config.toml
n_layer = 21
d_model = 384
n_head = 12
n_kv_head = 3
head_dim = 32
d_mlp = 1024
vocab_size = 8192
activation = "swiglu"
norm = "rmsnorm"
norm_place = "pre"
norm_eps = 1e-05
positions = "rope"
rope_base = 10000.0
rope_fraction = 1.0
qk_norm = false
attn_scale = 0.177
bias = "none"
tie_embeddings = true
parallel_block = false
init = "uniform"
init_std_qkv = 0.0326
init_std_o = 0.00503
init_std_up = 0.0326
init_std_down = 0.00308
init_out_by_depth = true
optimizer = "muon_variant"
lr = 0.00178
lr_mult_o = 1.5
lr_mult_down = 1.5
beta1 = 0.95
lr_head = 0.00547
grad_clip = 1.0
warmup_steps = 200
schedule = "wsd"
decay_fraction = 0.591
decay_shape = "linear"
final_lr_fraction = 0.02
batch_tokens = 32768
seq_len = 2048
doc_mask = true
train_tokens = 286800000
steps = 8753
dataset = "wikipedia_en"
Each number is 128 + 24 x the weight over its row's rms, rounded and kept within 0 to 255. Layers, rows and columns count from 0. Numbers have three digits each. The size before them is the row's rms in percent of the matrix's.

# layer 15 MLP down (transposed), 1024x384, rms 0.186, rows 291-327, columns 128-255
096:145116166173113127118106171088111113113170144142117171153128133120109113089137134141090090120086110137067102123126178132142083131123132112185126164111115132142155134150108156097085118141143107145139144112117136099161110122127126046142138117119174115185127128083120139121114075110138123134119142158094149166138196152129127100154119112105154156127101124121186124099111143155144164155107
092:128171171162102171123129143087127100092145158132169103125140117149170154136097110133120108147148140150149137126148104131170128096126155120117153116168131096122084104114139113099130145148150114136128129099149104148152137120156134152124112173133118130120143109128129110141096114166111137125084142103115142132137125113162105155103173118105133136156123075128129126165169119100159141140154
101:132124125152105150068127128153124122143173152108120109132101086115127115129158162112143147119131140091130166128117092117125163107136141120113140165096123123120136127055153114168129130181126114115149190112133115163082142144143117111104100126141138093168119103131143128110136119141128158152085120151104135109148093141140101105159109090119106114119157127103114133103145129172162123080132
100:160099137131157151173191177108114124105114094102155158151152092117093124150115117116126148139110120144103150162136144149153102144106137085091128094120097128134085150098139109100142156130125128081083135131118116134101147142127116113075140143113167102181124133114116084145138141118139139097170086176129137137168152120155139088113135129126145076135082112141124160095127122118110136090121
100:117105103130106078159081114157140122113118118174172149137148119171108136139103139154136139132114095152112113112149131131111123120124149088102148104094117133126100092163148125144151157150167099157150145113158146144134109133144115059107115122123114094103112079100137142092102113136113132082085140156160135115162108114109108145146126094127115121133147139128139101152149163112133143137174
097:120156144089157111069107062172117125157105135132154130107133154100130147127119108127157152167110127083104164124125103128136149147140109105162158123143113098162127125121075135141185137125117123097123150086084120134083085146106126113128132086175145150163141094164086081153174153099121121114150132139149104114111122165136166135127088126126130143138150104135120091119124132148112133122141
101:134132146122118118127130183158122112135148104146151131134160122157150100168145171129128178186112148125152142156128152147154128153150115120144116146141116135161151099147109113103177132128145148145170125121093147151132143117126135104179148058139097101127110164136114122153134154102112142156114140156119130110112127159123104062094133107146123104087108155159161112166152135144142145128080
101:118142148120092113119146167104114096128157139112108109116144154149124141157109128139154140120145126127114083127172100085147127136083147146145111125175181107121090127109159165115099107138097121122164124126137148128145153119164155130101167170153173138112126126096109126139102102085150107142146127152085136135144096098147097118119137138136141132121156118106103090102094133098103099068124
109:125124105172133126123107134113122155120108142160159154134120122159117131111136123107114134143114110071167188154123097157122163133142137150146139141129106173099154125125130152108124129095161098136107137154135126121120079131143141122189135150056093146152142106144116140140123141141132105118155156136102129139121119105125130100141145160149115119094143107145119154058134124086121099166129
097:140120098141136123137116188136127103130152121100159137105122137078152117124106126116143112150119124133165165138062109159119100123079153103114134121115150081178169133124125092113142164103143125112152122104162114167103160094131129138117103151077102135150125140123114112105152125136143083155082119176167147165118108149121130142128155139114124123155147128104157119113163139161162133143142
101:146100153121148142117159090117145140106113157157128118096155122124129143156145127116154136073105123160123163119140155098120121106136106100127116110138113107131127155163090131124108149131094161113160104118122129097090127113134137092086129151143113129110142114134081139100144115136122191122145146150101134109133138152141162086141140080149119147135109119089110201129093131155077161125106
096:161093122156082138157134135154139125123132143166071153078078150149140147141088127148135195151109125139165118165115158133136159150115166159129094118142137141191089146109154124122120126127132107124113124146110109131156130135136115197146158121126165134143135139095152126130110150147148109166130090116129103145161115135096157157139135118136151113127113139130105115146116164122093111152170
102:129157155146159157133140122104118097098151086137103126126149136108134116121106092151117137107127112162175115106139162152108098149170130140159188103126086154102118139148121100176111151138099148154147119163145124123119173147137110110126144136148119096113110174145098106122140041133134097120083111136159155122152147126133152133098077148118128111066142147089157136122114130136117136157153
103:150118158139115118145144103128160079133109130156118140115121123156143140113141152132097121176133119169141118117115113093115101114161079174138109107092137112100128167116141069147111184153110117139084129115117142096137140090104141134138104118107141115092136117140136113107139115124169145125124134101173152137098071132118090118155147135136153139160131119150151114144109105163125120131189
100:126128121140145144130099109123135130071122109108086144143143087143163165103136162098097134134147132110089081167097137123104148123149154132104071122135109140175105144141111086142135087093089180104145105083131098116151158120102057129113148140123091149177079155131108112144133162145200106137160162073143163145138104125118113110106151124134120152166087133148138141150113164179157144169093
104:186149150123083136120092085164118142112143111138147115133139160150130127151125172093123127112164111176116150126158133103152100150116103140160149143123158128180101113084145129157094107136108131132129143102136143121102157135081126133111110078130119108175169127169117118109122114143125144153152074130115119141143110127054110125138190113137101193153094118113152152158110111115116118133138
098:089143115117143114109135138188129102121161119106168109125119137163108120143105123081163141137099107095125123164123138108133127141159119097162125169109100080167113163144158136113126102153155121140139125148110163159102069142200130114118102147099139137149099096082133121131132106122070155129137123132105147101150098137143136101088128106100144153088110081133131109147165142112114097127114
100:151131145145142107157149142106163143140122113124151136167101185165096104134148194129107107072151149158151118098124112170128114150117119152179108108155167107168147150143132121161144126085128148139096119142091144086122147122175211130167098095142151133094133128130162132108048126120121078107094155132172114156141139135127154121164123117117151123120139140123133154150114126108123117130121
103:146132127145173136115105114121164123078120131138099108138109151111152071132088079107168116116156182114157115133118160130094092132133103135133129152118125150155113107125083113134105159146163098166134135112133114146071108146074123134140085157107094141125181124118131136126112091180172118108121167133127130098179097136121133136129167155112130123100088124122097104141149152103127136123136
099:095116128074103150121096117130136119112152105128124148112125129123159139117109064125164178134115146153138152137140133133113144114127112128131137146154121149115141145096157082136134136087138138119109116127123098172122137146125106122144102129134146170112095141114128107109062143129106117132155172057136145130122131120106126110089110139139112109109153131111121131091140110081080128137155
104:144137143137129129147138122091073143167107139109145143122124185115095150090115127112125122097145097079113137099160097142101132155141095115140141127151130153110139130106145117124186107123092119101148103131148142124125127089148125120113157109130101096095122181110146104065128105147121094113106095097117100134138118151131152124180106115140100097124193105160168167139150099158111097142106
101:129117121112106097161135118138151099140126157133120084128152174119162138111134125109146123100137126164116122140113127105100137162141129161129125116138152130157162172126132146150122133135126095167136163149155159116132147117131140117131095118167107101127115143108167133130148138120162105104095139147149126091134128142114112102101152124181165095118132133127136161148148104120114124104097
105:151059126103166114140161153098153154146085171133100135118087116116139137122159145133108124132144140097134165121152136118142091113145085127099130178139162126115105131093141167107115125119130175150105126094118101119134118150144149119162127072114101098155122203150140097125117157106152133142093105132101154150098135122130121136141078110096139120146147151164095087197110155113155140145115
115:163139155128128087163145123151117118160091121117095159154146047133107163143150131104120109144129126145132140132128139115107120153134106107153151102129105174148081109153139126156143121186101142124135128119095146138130135145081102106086168104131138103114139109130119104126137126161138102110123108133150094197075118103137113076147115175151138100156150162139114146093155127134134122115106
104:087120149119126131118102124108160160131139141135149137164113183141125120121116146103139152087116103086112075146114127151142102163121151142114124116157125100166159136134113131117143112118125137133177138074135165110089136145105107137147143143124164100113148145143140121149145115094117101175146089129136142157101100181119142119087115103092107140101138159111155104152083151151118129149088
098:092132118119083119135110099155167104094136119133137168132124094098157160168172115111089128135139158130117150107110122093093113103133127130144128146106133150137147160153100135097144128114126145133183140169108133162093144148134120133128155113152108155056118107126115100139116088099097083171109126125147158143112171110123150150125150154130130144126148154130126165123152146122143117089112
095:153116102142172145113140125163135151117144146115151163169102111110125133147160127145210134104125124128142123144131151119079103131158138091152149156112115121055125152152152155174118149143078165107169125153146104149116184129128141118084158147130159134142110174080152139138170179127110104123163134119156131157139095119126128098122143085119140124146140088141133131130125135111159132138151
106:126120134147117116137114095105103124107101153128164166126153175119140143123122124148116130133134101105118100108105139126074105111111120176161127163099135145180145128124108109129110131159120088117123140103174103133174144092134154104091160126119160147116123117139134079104130106147158113128158101118156152124118159156092061113145150126113098122125143110147093117114174084117135148085136
100:123164124144146153130121171148161106128115100127094130103124183087115164091081152137138139126138153128109176179121145131120102094106159143142155150127120188127148159106139091146151151131114121113090101114108152139135119105164148151118083114126170154158141120132125119082128088155144167138159140115162169142097136117148080128138141179121155120095137108142151123172132085123103121133134
097:168153128097151116120162130124084132131126138081130173140106140131135116113135174157095157142120108109118185146121098115124113158118133122110149141172150125186148120150120120165161097095124129131131118154136101172135147162081078115123149110118080141140115114138162127095118101110108127126106100113151150125154135126099110078110105118133107114133136097165115200153133152154106121163129
104:149069108140142138113170140148133146177101134131124140086117132105139144122131116098145138087160128139189131128118134161113117063077139161092159124123087119130135119131134096119091125171140076118097107125096127161110127139168105116123133120102149150137176137157119158106172169086092103117099152108126108162083109140147090098149098120153107140124082124102097141137122124174077156113137
096:168142144154132093109126133105110100131047132131158171202164107109144116109118103144124161151117119127152108113108121146094156103118134136116148172131130122116069156132102159086150135139180091125107130151107129109160154128145118123115141125125170085145097125126137150126135076135126152092131124108157139118124153139160136156113121122127144117146131149134152157149090161126159141143132
097:155139131131145085145071159105125088132123151156152105121133102101165126123124112128164092135147153148139118148152115135104155147116079151132142147095086102136150125122156110129133110159137115144123132117127125128100142145148139109126092123128162119139131118095115131139105083087114124134155149140124141083130158146186167133137113139188140087147125113113131150125131116103127110092096
096:104134119164111090076164141098136147171111081133109114102113102129113156140167131119124148117105109130093103109131127090113098138149140120113142135121158126133148143118103157148079133153119138155104108100144133113138111139124138118086139163181154169133117091156127150138114140149103114194145135118134141140112109170190113123159077109148113125120152138138120104109124137087154114159129
104:131125128138133151186128147140115146133150150116149133140122093147140114126134111109145151122138115118121135110123092141113134111156128137078109164150149167145146099144115128111153129122145160099113126105136125138134108098135088115116148129125140117128142127122153093135118165164153135164125119090105074098153176143091112137154117108143102151181114119135165111108161138135145145126157
102:146164125113103095126111144125136085197106107124119095102135173127105163103122140134148128140149117143145144171105107108117115100101114166156136072076115106118147135136154087136104084100180130110119166145145167102147100132134108130139108074121132073147140119101105134167166133117126131125126138110096096155136096107083147154137139146094109184135139136132161121132162185097146145125061
102:200164173156170124129141153115129110188096129139132133110124155105122142100153113098091171110151131143182123106136131148120118133153138137113194118177133114090107156132085118131109124099112129168143119109131161130165164140127140112076126163113157121133118149135110077150116119118154104126148128135128097147083120131136084147120187134119088146127139172141164096174100123121132131157116
# layer 15 MLP gate, 1024x384, rms 0.123, rows 292-327, columns 128-255
095:118126110141166094085110107146140167154112107126117110148126139107113117128132177091128129134128123107112109110154131134159099166159099133125102114144110133165115139167136115142133133126085133131129074126142092153092141092101151132142118143129078115146088150173145101124146138130100109160177122113111123116165144115162094099103156134159092140129116129123125170106116124118140103076119
105:122132131072181130162124097103125145104101114149140110124123084098154124161127076097145125152132129082124129116104109113137120101124132086096183131156159107157114152140122136101158114128151139111117109126122099103119114117148123160180119116166185105131110150100160087133127171123110123088120108125146121098151138087138190071143140127093147137108146141109126134108136110119169109124086
101:176113090178085176131077093088129124161098120089124148117112105144155151133086132112127107080111108172118132091144122069103168124070128105105138132144113155137147121169097128145116111132087117177145162123104094112147075137183155120138086136103145167077167125123151130098113128156108166122108105128120094104128129115158107133120075094131141131128152124129093126153119086111138150166140
098:143116110135126094128111118177126156125106136122154100150056105119109162125140160082137079146144164116132127122123121125136113119143116133110117136138167135138110091118153116091147109127154133126129083143122138127106131154155134112130146112096146106143129156107142159123130092151133140148114162121156153081115129123064103083167100077087107165127102136124127171128114093097149069145107
097:142129144120153122137118124111138103145114117144122111144150134139155112070133146109118142134134134175156079086106105160146149134118113084159117111124143097128144108125075103131098117124109148118101128122137106136128127107139115136135093103124091123105143119119133117100170130149155114115148124127153145208148149109153080139115169111129093115135152123130079163113144141151136108118089
101:086122134098108165138126116132102163156087147081123154109154120160083158135114136107126068152146091116078131134116115133106070123118071117135103140086099130113107153185170092110147090117100136095105156159108110119161100164118153147102087097105127142150078118150147184095121120112163101158133130148119153121166178090183156146136153154116111125148135119131158163147119155120159127135140
102:164085146084133127140127147193158104134139141147138087131159151160156114175135144134106131157120091122115105136130179135098149152102121092128135139152128126098125149168142146118162139119101128134122112067103138109123124117133129113128165109135199139112104114111147132128150120086089126123131105154147154126134120143162104156135092142138126120175126143126104150089162111125112135128141
102:151171164160120168115164135141148104138087134136101143124087107150111154108134130095148102097120121126122131148155105150115088116095074129157149107128132146135121144142129141119143146126167130170143112146138122106142145116058139126137098123170125098149118166085165126141099133148120111053114110101118157129128108156135128163138152074117121125114118124128100130141161151088120134145170
096:129130131113118119121156087107118103061118137151108132189139130124089078117135161138109128121111096163135121153120146171111176145097120110131144107162093151104125106098134143103126169125113144140156103143122133185153130139131126188131146120166116120121094166074124097150129179104148135119143118112137157078099135157147079090145105143129137131140098104078110137137151156158112114178147
102:134145146104152134084178114131171109058144127147064125126126100115144128155123106111147133155165149124129137091137074134116119127125121099128135137104133135133128132129104116161128130147118131141073111106168116132142096128142151102145123140086128146171151121131143156112126137129106109163122135149153138098165126113121154138138136168124129169108091092143130137131138147149173134136190
100:112090115098139143092141105139105069144146188079121099088124136097144118103143209117112070106150122112106179139163116107134091124106146139163124123135110104119106153104122140136101118141095137131150152176116129140148105127134107118090151119163119148103107141159097120133104108140161107154143137139145115125099158081122127144086101077109150127104170136120151184110080128124177134090164
103:146111131131151105109102089156147162133140084111169134182128122117091100116087153120121122126150103117151075152092093132142137066153100139084128129112121073156069099092135132135171112115134135153074101166138093137111158113142159134098095139127131130134116108141100169145170105122116096133133146122134127095162129148126107164123130138105125096140138131144079136138149146144176137135100
102:154129109120122148144140105126139095137122134120096098116132113120122109102144155188127150156115143145101103113122105159146136142094165137099130133122116133127175142085149157110115160110125107130106137096131139142105139126122132091138144163150125147105095117123105170103115117097168105128118165151110130149129127135151146110130137113140120104134134131077161122135098137148118124097125
100:089151149124132135150106089130167135142129113144080112164129172141155146141107167121131099120129107160140129166157149130131106121081120112165092165138176157116103128183160120170153144150125157131131125106102126123127131130120091136112140110113171169122164135139106101135143091118170171119112155115204173104128126132104122120096108119122110161113136123139139140104134180120140152147151
105:120146134126147135162115128143155108158114141137128177115104096148144140147137123134147186133128222078116104129114100110125169110072177109135157124169138141116136121128166142158159128123117117109166124115139091103125102126112098091150120102142121098148116167112117161128111092145082097159132143119120170133154140140156097154138121130131124126070111120165137159162148145131129156134101
100:116147127125116136178097154098154078123125130150159138124115114107142114130102097152103110147132145162129154125187148153122117138133128170127151136148097082103146112176119140126140138185153114137128073132131136122131139134177089129117121097113117111141128102112119126169125139096122142118103124115134061089116092096144105122125110133154111082133125086147168158117175179161142195106081
095:138116124108133169118130108151176102156123139127114152114151117154143139132122163111141139141152156115133086131138110103164132130145157109098180113116123099115145139130111110090111140114120147065133114082099154141103125124126139168146101121134153103111134109135172161143160135076124156134176099146124143154136112130129114143125106157142138119140128133121095101123107107140124134153119
104:135146128148103077122137100116127162142131129151102150154141122125137099109092145111125092107147149111099149071148101118141101158102165133146110115159129182121153090132152119159142135096114107152134104107131140103130084157092136084146088156171129136180127163078137135115125132141086105114166092175164128131091116136121164120138093123093198145173143147142123145129123155148157136133130
101:166120162198076107119130090101109150103114149166142149118158100100142122125157134147121119132120150132108145159113118132171147121127155166150134152105141113103097160154151090154105100146132105174085123095097130113108144126165172113108131155121147126155168118122175146131091145141112077138123153082131125129134129116130121133126136140158141145158098152163109144133117084105118135097182
105:130123091132127081179147151124142097124128153078154118130136154174146102146132125106150102132136112126147134135089114097158141160111145112126127151124151098133102115118096098110114063137105110107115195123154138145113111140148135129145144161111170126140152118116149148132116129106093218106117122103155183138093108093134119175144131159102144140145116170111087155156146109154152116134153
097:161093111134141129137111138111114171124148145118123069120113125121165141136129118100104124098172153174119120125131147135143128135150117139129120123113075109117134145137130136149148143091115111132111113100148147133151137139150143100079152169082138107134128143133143139173163157105165119131119116062151088148111166086131098126103142149131123127155152152149127173125150130124136133057119
104:084136126099142110104173159154173150131131133122128143129133098126130118133139153165167109080120111145110105108137156122164127097074156100127167106109104139144167115121108157112107181134132083149139106139085146117125105098066120163140121150134130144125084118162109157147142125111138161145141133112091120131142132121096148085101148115133140143078143054150109090099133104115151124171110
090:153076101109147215121108159092057069137122103082127145157129152101160108100132110160151102090165128114141103140146122153122104129151123140113104139126140096110083083123149160128135111111111175122173117100108110093113099132116121091122127141152151119093104105143145131097105115115135089125119105141121098113151173119134124116147125125131112107153147120212149113152125117150143158121163
105:136066119121117117135127118188138151136099163160098136128132143146129128142131111115126158175139164127123108136118130097109154088174124137125121152080099153089112153138177121138109125115150151111147142111159133140128157071136164129130114161135136135101108143109140140184115067133118077093132122132131137155121077176158119140110134072105126133122118168131119147137066122112159183143087
100:147127114114169145164109149116126158117133157173075102162134119160100093140104148142103100107121080133144098145164139139109138143152130126156110099115134084097180114155149101107179072144147149104117100109135105154126168128130132119125154145081131109121078077148199131161120155157123141132102131143152106109133105108131109128094127131123118098176127104111149128125139144140093134137123
098:139166181182151077101177123127152081134110135138096171152140097136191110121150169141115105121104101103129121123112118129088102157097159095139163109100136101098157128152154087148123136150078106089110081124147123135116106120142138101164135104161126151109113143118129158085114166145113150127106137109095125105164102120174071108093107175131150146103112089128110150106123112094159149142150
101:106129130132120094085131074129148128145155123115147118169079130109113136113132078164128121150138117159147117083103163093140100146122140145094170125104144131126118152122124122149116131148156153139155120133099151138155150140127084120109109122175142167132139124104110100134130110112136149163129163139132117115134134158126151159126112146081140113173140107157127142108164093148115140150142
102:119137139118129122178158129133116115099120135135100125163134111132152104117156160143082128107163148108125106165145102089132096146128099153113164131112129110125120106100148115145097130146128127147159143142121103135150123136138133158136134149108114104091129145154135108121178129130111130141122152128112102115155121143132127056144117098097082103168139105103138132151122134157174103139174
100:135145147087123134107098095124119145106114181136179128119090123091127094092110111143135130119074162151106087160142140134146108186120159108132123122109169178155116138101107129135145133147109136117120110151120053131091121112115117140124118112123111132105154099162143115119145142132124136100160111144125136161140118185147090153133126149145148100150109111169151124076112104094162146108100
101:091125128094118124103169113134127095110090149118156149158122131156166147186119149125141078155155110124118113138141134140143114099138115155111100127155133137125109146127116157120078133170153086166137152159149143098101110169155128111098130092113139103135122123138151141105109148151175118128070180134135170158143074105094090123130134101139106110102115162097162165136143119132098140092121
099:146131109151115122160127153068096095163113121111111138134094151174161149129122137110169136155139146145137135132104191136136089102152114139103069124124102103099106151155135154098082153141084121127143118097140149128129110158119122119151119125129125155163110134096112138115091125169118135169126137106131152114125088177149143116197051124133117148121096131132130102124124079136155120115168
099:101154110140115093126129161140153104190138094136117122112157096132069076123083108142111163115135120132135131135135130118129108112184079143090147145150130100113178134109123128111131149150091114130156145144117139164117117149132146102136127108135146152139110153083137186137111113136099147196162120088117143142083111127162100127124168104136116157128180129116136121160119127102118103136157
100:169104104105117112116110137109056113137108162131140125168158147092133115126118082143141116163117138117153121152171127101103102106119130132122119129115108072107117143141151138114118123128102110136137118166113106157102106110155131158164091106144142134115149126120115156050143115123141122083109126114146147137132134115181094146149106141109155157137114117121141138175116103120115131126144
104:070128132136099097109107163154123188108105135114108092138085156123106088135124205151089109124134120128139142113106090120124153144136118135140129103139122140149087164077076128122086108126148115128136133168126115152123150119144094109143128117150130133124147094127152126097075100110101111099109123105128162158124092180120129141108168120165145163072111102105126174121140115131140116090121
103:125129096147164165089124119090140175148120122120102160148127129105145095140162148126112133113139155113122099156155115120125142110115133118141145119108138095144112157127113131163123154171162128145140151158149106138134110069140117134112105094120151092116131134137115110114126046147118126126168134190107133193183155093136165136118122138117148089132150136134132091151119173106139162131134
104:100128110083092141123126148088154146137106098134157152145157123116139151123132121136094121136165074171125143114134132092135131130148125136126108107105074138096117129130118132132082142170108155146146114132108152110163115060091171123130107122159126189160143130131120119172091120134132097133098121186164108191115177127075154092132094131126126111147094096118107123155138120075119112137145
# layer 15 MLP up, 1024x384, rms 0.128, rows 292-327, columns 128-255
092:130152143081119129154101092155165155116121140142149092148148114118132110112126146170112123138114151098066137145140126135137081113119125105108119130197112140148140112105080144142139098136120153132132152149152145134106098178121122137122169132141122124129135138134076152116135109132068129109113122134141144170123116127104139121174153141101130099112097129142120073139127177131129140119134
102:156100180160122165123083107127142085172120124098086122129117132098141149106166080114110138113141124124151098149124156140129094219136108136119139092102160171124107093114111116109119113127123107140120151144131146142126151145125134139130140167152121127172100108175150127112156093117137100152121132133147124109134128152146123118143129132136128107152090135122134146159099133141136134138089
099:108107101138153149159153143121117129125124149160155097154116099150121146210154098095133128126121156152067144132127100110140108112136141117101155118107119115135139136117111078101128133188174118085099122117106135112100135088050111141078124119102119110122088158118174081105138097132093134104130130130101142156150123134130157126133111180115133142140121153097116110104145176153103154132105
096:113113115082094098129124133153100163130116125147121099155103075127160130105162112085125141141169157121137095137108126106175147101140099136136096120164167144136156093121115070130104104143157122117130182116125128134149155127121100092110133104108143115106158118131158141158119086112130146093127133129163121147132140115123146114185086128147153148147113088187145141139093120085111127152138
097:125128065100119100122117097172109132140126125144106086087084144149126122151132094141139152119139138141177108143088147150123168141084125155110187131136102137123144109150092112135130131118147174085151101110132090157112150091122101110117101160082097129114105114133133104109095093093170159129105134131135136126071144142142135130114157151095147149113151104123114164132163169127104112102121
103:154131157119126104130093138120129120172178087152129142146126170173132145127188171138112136170141108099144158178124165153112145147105119114099128142156125141121111112152115130134148138130157152138146111108142139134138142045140119164142171081102099154139122178142134137136133149131158134127158091132116098144142124102096087098114128153141092113085150111127144127116165118145158129142114
102:137171120125105135107103112105119105098111126106143078131103118141105153142088141105104106096181144123160115132130094110112088112131186143107136146121055110153146106074167139093131098144118162106135160148157079159090113141098158150135128134142123127129114128150108098160115149104153110143122104169157131186111167136078099142127153136100132145158107081127138116122138118143133086171087
106:094122136119129138122125106122131135154135130121134143107080135102059149104107131137151135163097156067111147122129117106136157146123128129133167112094127173158154135123120114136140113074090130132124134126109134131115122124112095155152172137140102109127151170116110114167134095113160122128146137134154098151109109164119120105110145174122110090114136118162165139140153173173141149125109
096:110160164153161136201128144120096119126149142108119162150146126111148097118124124103104152127113141143089098163111137144108149117128103125106136078138098104105155088129148107119140119156153143113136124146132176140122152132138080142105114106136126124106141077074092113135146156109122120150124091077117086125117126130144125093109126136086091140159086097095123144130153146114121125115155
101:107091134117119140141101134126090142122129138112154134127126113147144108094118140144091118155112097103122155152113167113135132117125141120096124124113133125119135110120167175107150128124130184119143117094120153105121078164112159120145119121086150126060142092128103117107120124110152178134166138098141118127079121185141087120107114127126153143168110197124141147145116128129137143140099
098:189124128124122188101155148164114151159071192138141147134118117093171171165093152117107137141139170154142098122153116142118122119099165144107097098098152158095130128146146073173100118122126178157173109170122159118185130149142121108164122149123128099105141117126113158163107080165105126144101112118094105152109138149144107101139143135129142113109102146160138116150089120101130138175102
104:125117140097163105100132106133103137137105075114148074150138181147120131143132096132156157104107145165139171116129099164155111109068131175154160172099148174140133101109085190112150133148139119115123128104105135122122102170145150086149138161093131120082142137128095149121160129151119092111125146130125128140125159165087130122168163112070085124146134115103117160100151144075116158163135
103:146107148159079132143135102137114095136125152126107146175106145121133118105138117104114116155156168169128100096113119129150120116134145122113131116110119141108154149090111108142137199114084138161104117098125149150146124107132090112168178144123129130102096101113075182117121123153102111117133132105163120128139136170138177120166134104132129157123091128153159154128060128149117101129129
102:142169113126117164146176131160160119084125145160126130127121154106129114160116131158147132113140099140150131114153083141096155134124164131121101116147095096081117082149149167091155170133116138112132140139086112140161140096131143140110136072130121132176125117161164128083152166132178087133147117139126117100115150195133114134132134152123121120112154121133137152149137114146147164134137
102:164094084107109117123143133135133139154132122129129144108159162128120162106122124109156153136150119189124107124121111150164096107106116137152168086133152123130150119146127103114165156157098124133100133093129137092136161140121116160093154126073133120112131156135095129119127139129149139113126118132141156097190089124119183153120151126105171116137137153182125153145084112148145158078108
096:117112105110134146128110147112146140149125073114118108157148121138152135152106127118142103113130135116148092097108106068061116142131143165113186137156096100140125113127073201112119141121138148123129077125140123119131138128168129130136155159167140130069133149104114151163139123139135091161099123105143108148132119123115085135100135135167067111139171108172168116150131179145149107128115
099:138185125160134143173149099096165107130157114125135113139170136127147106102099140119162114168129105133109129131142124197125149148137103146135147112150139093146140191142151133096148136101099152072123115139121138157118109129170156152143124096104152111122114101101162096132116139142120123172147096155093093123117169085142091116161105109155138105140120137100108093141121114135107099191108
100:133134137133115118136113129139107133129129112183068109127087102159167146126097175137146120137134141123142104116106137137120116112164121150153110101160107107099145147148104073142145172129144132140104107161139115124096120118125103109137144130077088130134093139130144142166089104114095124137122134152060159146133136108140155119144130133127105139157115115151093144129124121118124135095119
097:150133170145064073095138164135148124126132189139097090150105134156122161149144138085094160145176155140093150136128140117145127137121169113170137127107106139097111121143114133106154138133129142105129143144101124104110086147128078160179130120157116107107123145142177117152095159183123133133089145110106160142157120106121169121133139133155101136090143155132146132153108097106155120130134
103:130091126122127121094096104132165131140176177117176128131119113122128164141116140126106096155131126123147153127127136132138140101150092165137162133119129151114127125121139128132193133161133162136151162147110092157168163152101111079134164135159117091120135125150098091104170138141118125120116126098114146094117131161086132112143115117109116134152105086135171135140173131135127079132085
106:147140141092120126130192106094094131123088143106150103109110089133121132128122134122125154182101125102145131138136099089139128125129130138139173098137147137149137081134132143088110114139165110112154120158112175144137143114145101154131110090149139135129094130136184079093110138130095090122104139160135119127143101109118139175127132173126112145145123133132161128133121127131103096163142
103:132134091106127099134089130139113101170099120162196068112078137136122148112150149148125117150121134150130144111113151134120115111165104105099124127116100113117105166135122120101124104134100131133083168120140150120186131175167147127120106180101141117122139126124108116117172143140143121129130152123122112118135115088121081144161149136128152161097145141144160119142102180095091119113086
106:165100185150102159161148175172075078152102129096131136169147134122157124100137141179145124102186121107145099107163097158124109127130125108141149115109108119086077099134124131133163087129111120129129161101119144124137122074142103089109155137135167095088119112171137122138154137136118101129120091126100084141108179105150112151161115135149099126154117145166101139131143146164129127118139
110:117172139159157192090120140131119095139114132118157168116155106125148115135180149171147138120120086124132153127111115124179073121107152134152098160163130107128123161179134113121187116141117099172157120088128155127129135143173169140114108128148161074100170114111095090127144135121155080123127115143116130137104161179121115147135126118114135087122128132103135088173128133111071125089175
103:135169162141112056179120142117116077129111134087141157108179136077137146104129129128157083117107133143155134123099105117136115099115166106114142157159111154098140156149109151117090154133123122142101114145094113104158111117127130156149116128144141122123144124114145121094129112112144116169119134132146132171117093138130126100146107129146113094104141117123134105138111115111199135112112
098:111118101141090146142135113085127140128122123112122117185120200181148104119149088098119128134101135121133145122087171124168100137112113170101101134119122125130110146139125180104148137132121116086133141110137083132122137141135126129112146144114128157156153098126108096139142150129104123106172141136102106160145162091132160119104102155122137089149115135109108116128118119150082163103136
105:095137137143144143126116120150165126115124089102128139154120144123161120146163095152073077111117165087121125110057140121115134114128177122131161078111153146131165200158104157142125107103139122127128123127124139117156131125141121127065134118161104148138143167138135098133154157140158109137109154119113123101147111139131153118098099105122147132132144104117109087098121103139129114131186
098:122159163165116145125121137085115127137126113086127140119104150112124142162111137183085101147149166097158126127131115126121149098092114128141104128116127198123117158104130104102089142148156125121126136145141144145115132110108127162077144174145147109148122169118127122153107059128134129125114110154132130124127119153094175133135160133136099142148125105158152148152124132121104132121158
101:140176153141146156138129067125149153102099142148117086105120117129091132117156103104124151107109113103117078131129130159117164168155115114121125086180107170140106095139145127115163093133149123140100088120138110104104145128096148148105167114095158148173096136096113070139146159124103136135145130101116090136132117129095127149083134103163149094116137157107143152142143118109105134144135
102:177134165141129163164187126121139123130166175108130157131135143140092139166106129131115153132092155134106138129129114109124141113121140162168120142108105139085153103127120162130144169139119101167083175111101136141133134157160127123145138094148138130147129104139125140125116159146137132138132125118137103150112125110157089109102132096134064096099138158151128142115136196139151139172110
096:145118135118093132089116098113116099124119104150087107129118099123146134102152124104145101201145152086189084087114138157148092121112144118112116133120170176110122134091104146135103128132176104100120111106147152116110181119156134119129138120123076128091140153104131159123122064115133117083118170139167149112147145084113102126149152136137144137098142123118156135124142138124102141130146
101:095145124096126121113133108141131119111161080152136174108153144114167100166100113142142119112122127139113131131161134110110110192140127134087115121157101177148142117145126127154107137153097162122098137117128075143101126131145121096174071121139123180107123147089138146084110122145114103115148138188129125169150116200116116107095106103105113144111162109119116103119132129118154161131120
095:089110140135072119152098098129141169065158153130110117147157108146143103137104141138077142133117146079119126121115157158090141151094151084116154104131137139103167099124132115148118153102134120138149121089135138119092118105111114110127118135135120153116105119152167165130105104107162138124140098105147112116138119089114109126135135105117146146155111089119103145168108100096124133137155
105:134138130135112162148108119120101117149110173128100141111147111108142142157124143121148167132121165114087090132090105105097142134089164111116158108092132108157149144188165108091120129110111144111126163103131161125131154134106170105114132170128134174121122173140126078097081121145136128125130079136117111159103109123118107137152139128125113131130124122165161107142166169156093138125127
101:160137137119074086090093129126172120148148123114121117104129128123116154111142114085169111125095147094146103114136145112129142100139177129119117097123131097124125131124132105135126195101061115107147113119131145093120094155143114163117136119140059112125125102127109089194107118111141107095133095128125145079138167140085150133097099159140124109119117113152165159123116133166134132160108
104:121150126159078124173134143129119105115169127135105140080134114075123136169122124105098136106059129051139150121097106100125139123114081062106107139132109086108125159109152143131106149121127200122176107150139137125165144103147100168126149099109161113137099154138112119119122113097156134051121174139117106108133093151096091104169143113141139145115147125122146144130141118099137151126100